Each number is 128 + 24 x the weight over its row's rms, rounded and kept within 0 to 255. Layers, rows and columns count from 0. The size above them is the row's rms in percent of the matrix's.

# layer 4 attention query, 512x512, rms 0.0341, rows 312-319,376-383,440-447,504-511, columns 160-191
size [118 108 108 107 111 100 101 102 103 111 110  99  95 103 104 106 101 105 100 105 104 105 110 105 114 110 114 116 112 110 109 118]
[[116 140 132 134 119 133 129 128  73 111 107 158 121 115 152  82 136 123 154 138 104 144 133  89 155 117 108 166 131 134 150 134]
 [145 106 109 132 151 153 104 159 116 115 149 141 148 154 119 123  96 153 141 136 138 162 123 113 136 103  82 120  95 116 139  77]
 [140 141 108 143 143 134 163 111 123 101  87 139  92 125 123 145 127 158 121 108 164 168 138 191 139 133 137 138 119 143 137 122]
 [125 155 128 155 160 145 143  98 124 173 118 150 114 149 123 140 111 153 146 131 145 153 106 117 154 147 180 108  86 153 115 129]
 [100 121 135 105 161 105 137 118  88 121 138 123 108 122 133 116 151 145 182 134 132 104 127 158  98 141  83 112  94 124 145 180]
 [140 152  79 132 106 167 136 128 150 127 160 143 178 120 141 133  79 143 101 155 122 160 179 154 147 140 143 111 127  79 121 144]
 [115 146 167 147 104 138 125 114 166 102 129 133 140 162 101 136 157 177 130 105 174  93 127 134 179 122 190 162 125  99 158 143]
 [ 96 128 115 133 126 163 137  86 160 177 136 135 142  99  87 140 140 152 144 101 164 131 153 129  75 129 109 170 141 127 179 132]
 [116 196 117 142 155 161 119 126 146 147 156  91 120 147 129 148  80 140 120 119 121 134  71 127 161 115 158 166  93 128 175 117]
 [172 133 116 101 145 135 145  95 111 120 150 148 156 117 113 113 157 177 115 113 115 146 118  84 146 117 133 129 112 113  86  79]
 [142 135 127 102 136 115 123 145 123 191 137 169  99 143 130 119 165 132 136 134  96 146 173 125 123 146  95  82 151 151 114 109]
 [ 96 121 169 114 135 134 159 116 148 167  98 102 141  99 152 154 131 113 148  96  98 125  90 130  98 127 151 113 118 144 150 156]
 [138 130 116 126 130 143 124 140 135 147 140 136 115 128 110 114  89 152 141 135 141 149 129 100 152 171  92 107 141 141  93 172]
 [144 170  93 149 135 161 157 124 126 133 133 143 118 155 123 116 135 135 138 171 132 160 149 114 111 130  96 140  85 170 126 156]
 [119 168 117 162  74 124 125 118  69 159 137 114 144 157 113 100  99 160 127 170 110 139 122 106 169 113 113 141 113 195 123 131]
 [ 95 124 124 122 129 118 108 111 178 180 131  90  88 123 143 150 150 138 150 150 134 117  79 124 159 120  53 197 136 114 163 166]
 [118 161 172 135  98 103 132  88 104 141 111 138 149 116 144 124 129 109 144 125 104  81 130 125 133  96 141 148 115 152 134 110]
 [155 120 101 169 136 158 111 114 114 158 109 128  93 116 133 105 100 118 120 125  96 118 107 133 111 139 139 131 157 144  83 127]
 [153 122 141 109 135 132 100 196 132 109 167 139 111 113 137 124 130 107 144 172 147 168 129  69 159 163 167 164 108 161 154 122]
 [ 87 125 137 118 128 155 135 128 108 102 140 138 137 117 141 137 119 122 117 101 169 139  83 143 116 107 149  84 100 129 158 127]
 [ 88 128 139 137 137  92 109 147 162  87 157 155 106 114 155 121 134 151 171  97 141 141  97 134 107 107 137 153  93 147 108 168]
 [170 138 105 132 116 155 126 132 110 117 158 151 177 104 147 163 140 100 129 114 136  87 135 151 125 103 159 122 177 140 147 119]
 [121 113  89 148 116 134 141 124 105  82 118  86 173 158 116 166 129 124 134 133 126 143 108 173  97 109 130 162 153 141  93 174]
 [129 168 124 186 171 125 124 134 143 125 133  91 139 147 115 138 104 118 118 130 116 146 122 103 106 140  95 120 121 122 129 115]
 [118  97 148 120 105 103 133 187 115 194 103  92 137 119 159 111 128  95 147 161 114 108 122 124 159 147 114 117 114 161 161 138]
 [168 123 107 131 136 124 149 108 146 118 111 129  90 144 113 107 110 166  97 169 132 134 135 124 171 139 139 138 139 190 139 115]
 [132 105 141 132 144 131 138 107  85 141 143 150 102 133  97 133 139 129 165 136 120 134 123 137 110 118 163 133 114 139 126 121]
 [133 100 131  94 131 180 137 126  99  93 131 111  79 149 178 113 102 142 131  89 143 111 122 147  97 158 174 146 112 153 167 151]
 [160 175 130 105 159  93 138 191 142 117 128  99 101 132 161 167 184 140  95  95 150 118 104 141 125 166  74  90 122 133 106 136]
 [147 147 125 111 115 122 155 112 123 130 136 144 147 134 149 142 141 145 133 168 119 133 172  91 134 143 135 138 108  83 157 105]
 [118 136 134 122 132 108  70 139  74 134 144  88 163  99 172 148 103 138 125 152 144 123 116 191 155 106 133 110  99 182 121 169]
 [141 172 120 108  87 112  97 156 156 153 143 104 116 126  95 152 119 156 151 105  89 115 132 124 122 154 152 136 129 136 130 133]]
# layer 4 attention key, 128x512, rms 0.0346, rows 120-127, columns 160-191
size [116 112 112 114 118 109 105 115]
[[124 170 127 109 104 118 121 151 110 152  58 124 128 107 142 116 113 176 170 108  93  80 127 127  83 139 157 129 104 172 113 141]
 [113 110 132 170 159 182 137 102  98 115 136 125 134 158 115 144 115  91 153 104 138 124 116 141 138 111 127 111  90 149 102  89]
 [144  62 169 158 138 102 107 133  86 102 126 114 162 149 117  89 143 122  99 118 171 135  90 152 125 192 138 150 174 100 157 166]
 [164  95 130 106 122 105 110 115 106  93 112 147 142 137 113 125  90 147  82 153 139 131 131 120 151 115 146  88 142 120 102 129]
 [106 156 113 126 126  99 135 110 146 103 120 129 150 164 126 119 134 126 113 110 107 142 103 126 120  81 121 157 119 105 113 126]
 [149 141 121 112 138 170 138 115 145 108 127 118 174 125 150 103 170 134  85 120 159 123 155  92 138 141 148 132 160 142 154 137]
 [114 121 140 108 141 100 167 104 113  91 147 120 106 121 106 168 105 122 159 166 163 127 135 135 144  91 142 110 121 133 129 117]
 [122 108 122 137 143 122  89 160 150 161 154 134  84 119 127 125 168 121 107 128 136 169 177 160 108 136 137 127 134  87  96 108]]
# layer 4 attention value, 128x512, rms 0.0306, rows 64-74, columns 160-191
size [ 95 102  95  97  97 104  96 100  95 104  96]
[[123 121 140 129 103 147 197 137 132 129 150 120 109  97 125 121 128 133 106 144 126 112 124 130 115 133 139 111 146 124  56 130]
 [111 191 146 135 163 158 127 140 125 111 124 140 140 160 113 136 101 171 138  94 121 132 133 111 100 139 133 116 131 151 154 122]
 [123 171 137 147 169 166 153 114 119 127 124 151 171 143  76 132  97 116 181 121 100 102 161 167 144 111  91 101 104 140 121 141]
 [104 118 114 155 128 121 112 123 135 158  91 174 142 117 165 109  92 153  85 139 165 127 124 132 147  87  88  82 152 115 133 137]
 [151 157 135 111 141 147 137 175 128 111 139 128 171 102 101 114 102 149 124 166 122 155 141 126 132 143 159 127  94 126 122  82]
 [150 172  93 131 141 142 108 130 120 150 110 116 143 115 105 157 139  88 147 118 124 129  84 124 141 115 112 137 145 113 137 130]
 [129 113 126 126 130 117 100 129 168 169 127  92  84 103  99 169 152 105 152 134 112 123 149 138 126 125 126 125 158 142 128 155]
 [129 112 142 100 119 131 114 106 137 137 142 127 170 119  85 142 164 125 133 101 147 156 143 149 119 124  84  66 126  73 126  96]
 [105 104 113 144 156 107 129 114 155 146 119 120  88 115  86 112 120 128 145 112 105 110 140 114 142 129 115 139 160 124 164 135]
 [127 136 106 114 111 117 123  94 111 129 119 127 150  99 143 132  97 150 118 135 124 107 110 138  98 112  73 121  82 149 144 107]
 [129  81 103 144 149 144 142 129  92 147 132 139 109 139 170 136 113 131 135 130  91 117 108  98 133 119 142 143 134 140 141 116]]
# layer 4 attention output (transposed), 512x512, rms 0.0417, rows 256-266,320-330,384-393,448-457, columns 160-191
size [101  93 102  94  98  96  97  94 101 103 103  86 104  98 101 100 100 100 102  91 104 100 102  96  98 105 100  97  95 102 100  98  94  98 100  95 101 103 102 105 101  98]
[[153 112 120 163 138 141  95  82  97 152 107  93 123 155 108  84 131 152 140 104 155 144 149 145 142 133 131 159 102 148 158 118]
 [ 85 130 110 101 113 164  80 106 150  96 161  90  99 107 122 110 127 159  83  96 114 127 126 122 140 122 104 134 132  95 136 150]
 [121  93 131 134  56 145 104 152 129 159  83 136 117 138  95 160 157 104  94 135 116 111 135 103 155  90 145  81 106 144 130 145]
 [130 124 108 135 127 130 141 127 104 125 146 142 141  94 132  90  98 138 159 102 129 139 143 105 143 126 107 144 159 115 126  99]
 [129 143 128 107  96 121 115 115  90 129 107 156 111 121 165 150 136 100 102 127 129 107 160 117  84 123  96 138  84 141 121 115]
 [135  90 130 101 134 106 133 125 112 136 139 139 166 148 114 159 143 113 145 161 138 134 170 128 124 122 125 149 113 125 110 110]
 [166 101 166 127 114 142 149 138 104 105 168 149 121 129 115  86 132 148 137  93 148 122 107 127 121 102 124 110 146 142 143 107]
 [ 96 115 120 169 101 130 110 135 152 152 132 161 123 128 133 124 120 136  56 100 114 130 139 136 143 102 177 129 150 150 126 130]
 [135 114 135 166 121 104 122 121 154 165  98 133 141 120 124 112 136 125  95 111  87 176 121 163 105 150 112 125 133 161  91 100]
 [112 100 160 141 120 112 123  88 108 148 182  85 167 134  93 125 148 118 126 102  88 131 135 161 108 121 141 168 106 120 137 108]
 [134 137 123 114 137 135 102 107  84 124 142 152 117 128 120 162  96 135 147 138 168  94 144 131 109 100 155 126 125 131 124 111]
 [ 93 130  81  76 108 180 102  86 167 147 134 130 154 123 175 155 126 125 168 142 146  94 181 136 120 117 153 161 124 102  95 142]
 [151 126  82  93 134 169 158 118 133 148 115 140 200 105 138 127 108  92 113 178 119 124 143 113 148 143  99 139  82 139  94 117]
 [106 161 140 134 144 102 132  90 133  82 105 109 129 118 100 120 107 115 162 140  93 146 112 109 161 106 153 138 145 122 121 142]
 [130 119 143  97 116 120 133 169 146 103 128  93 133 109 127 148 132 113 105 159 166  97 143 152 124 121 175 166 161 113 127 134]
 [107  87 102 105 100 138 166 161 116 144 149 143 136 128 130 118 114 107 148 111 150 105 136 137 123 153 133 107 150 104 159 150]
 [154 103 121 119 133 145 125 150  93 129 135  87 140 159  72 100 149 113 108  91 124 145 121 124 126 117 124 113 135 142 132 164]
 [110 159 102 136 141  97 152 140 148 123 152 109 153 139 137 122 154 119 124 136  95 122 143 139 134 105 136 105  99 134 104 124]
 [112 151 115 139 103 162 123 106 110 148  93 130 143 143 149 148 137 101 143  73  75 117 126  97 115 145  94 128  56 132 120 137]
 [139 148 102 109  87 134  93 130 100 153 109 136 149 121 148 146 119  94 146 112 140  98 122  92 125 124 114 148  99 183 148 120]
 [ 98 145  89 119 122 119 109 130 159 118 143 168 119 129 144 157 119 142  92 115 117 122  69 130 115 132  99 108 111 147 133 151]
 [163  61 149 138 141 119 154 112 131 128  86 146 180 124 165  96 109  84 107 128 134 164  76 126 152 136 111 165 144 129 121 102]
 [158 106 162 144 116 127  92 149 161  97 125 131 115 122 121 136  98 131 100 146  95 155 142 143 106 132  91 120 136 158 129 131]
 [118 157 134 141 131  98 116 161  93 150 144 114 131 122 156  78 153  92 137 185 116  87 121 147 132 143 113 107 101 124 145  99]
 [ 93 126 136 135 121 134 113 167 152 101 188 139 109 132 195 119 131 120  98 160 161 148 136 150 102 155 132 140 130 146  80 115]
 [136 132 136 130 147 159 116  73 146 157 169 141 113 156 139 113 149 127 124 122 137 117 106  84 126 129 121 134  96 175 142 113]
 [123 132 123 146 124 155 115 130 137 121 120 116 105 163 140 135 135 180 133  99 171 154  89 153 127 149 127 107 132 103 111 133]
 [ 99 172 115 136 139 116  99 143 145 151 132 141  85 144 203 113 102 163 143 166 101 122  95 147 161 101  84 134 149 101 107 122]
 [138 136 127 144 155 107 121 117 126 127 122 149 132 154 121 137 106 173 104 121 155 114 121 122  88 126 107 136 117 122 126 156]
 [116 122 150 124 153 136 145 158 111 142 182 134 116 121 144 118 150 102 117 152 108 126 123 125 111 125 117 136 136  98 116 141]
 [143 129 111  80 100 159 125 152  80 103 158 113 114 151  98 146 120 132 140 162  93 127 169 125 120 102 119  81 134 102 120 128]
 [ 90 159 111 140 139 136  91 134 149  96 145 135  92 162 146 113 110 160 150 104 175  94 158 135 126 120 126 157 145 139 149 145]
 [131 127 149 124 182 102 108 180 144 149 140 119 156 149 139 131 121  97 131 103 136 162  90 114 146 189 146 118 152 121 114 169]
 [144 104 141 111 121 147 150 126 179 162 106  93  99 172 127 179  87 150 149  88 131 132  79  99  69 129 191 124 166 191 119 170]
 [135 119 117 147 118 113 132 117 106 147 133 144 111 102 149 126  99 143 158 102 145 117 106  90 125 134 162 137 157 114 140 148]
 [ 96 122  81 117 151 114 125 166  93 137 121 125 127 140 156 176 175 146 125 173  95 116 140 138 156 168 158 127  87 111 131 179]
 [131 161 174 133 139 118 143 118 134 119 116 164 121 156 137 113 157 120 123 140  87 123 119 164 129 129 119 107 143 129 115 127]
 [150 115 131 142 122 158 144 121 167 123 160 150 117  79 102 146 127 145  99 115 127 180 119 134  86 162 128 163 110 128 140 118]
 [ 79 125 108 107 121 132 128 125 123 101 107 146 119 139 161 118 141 115 143 131  90 131 117 132 140 119 145 142 123 124 114 126]
 [117 132 114 105 134 121 134 120 108 101 132 155 120 138 113 140 109 171 164 141 164 161 155 137 166  96 138 110 160 134 146 151]
 [118 139 166 134 122 139 164 128 144 125 122  69 119 129 125 117 126 156 123 132 134 163 122 103 144 118 135 141 124 152 147 124]
 [152 141 157 117 112 108 128 139 116 148 108  97 151 108 137 118 107 125 104 176 157 133 107 112 146 111 145 115 131 105 141 117]]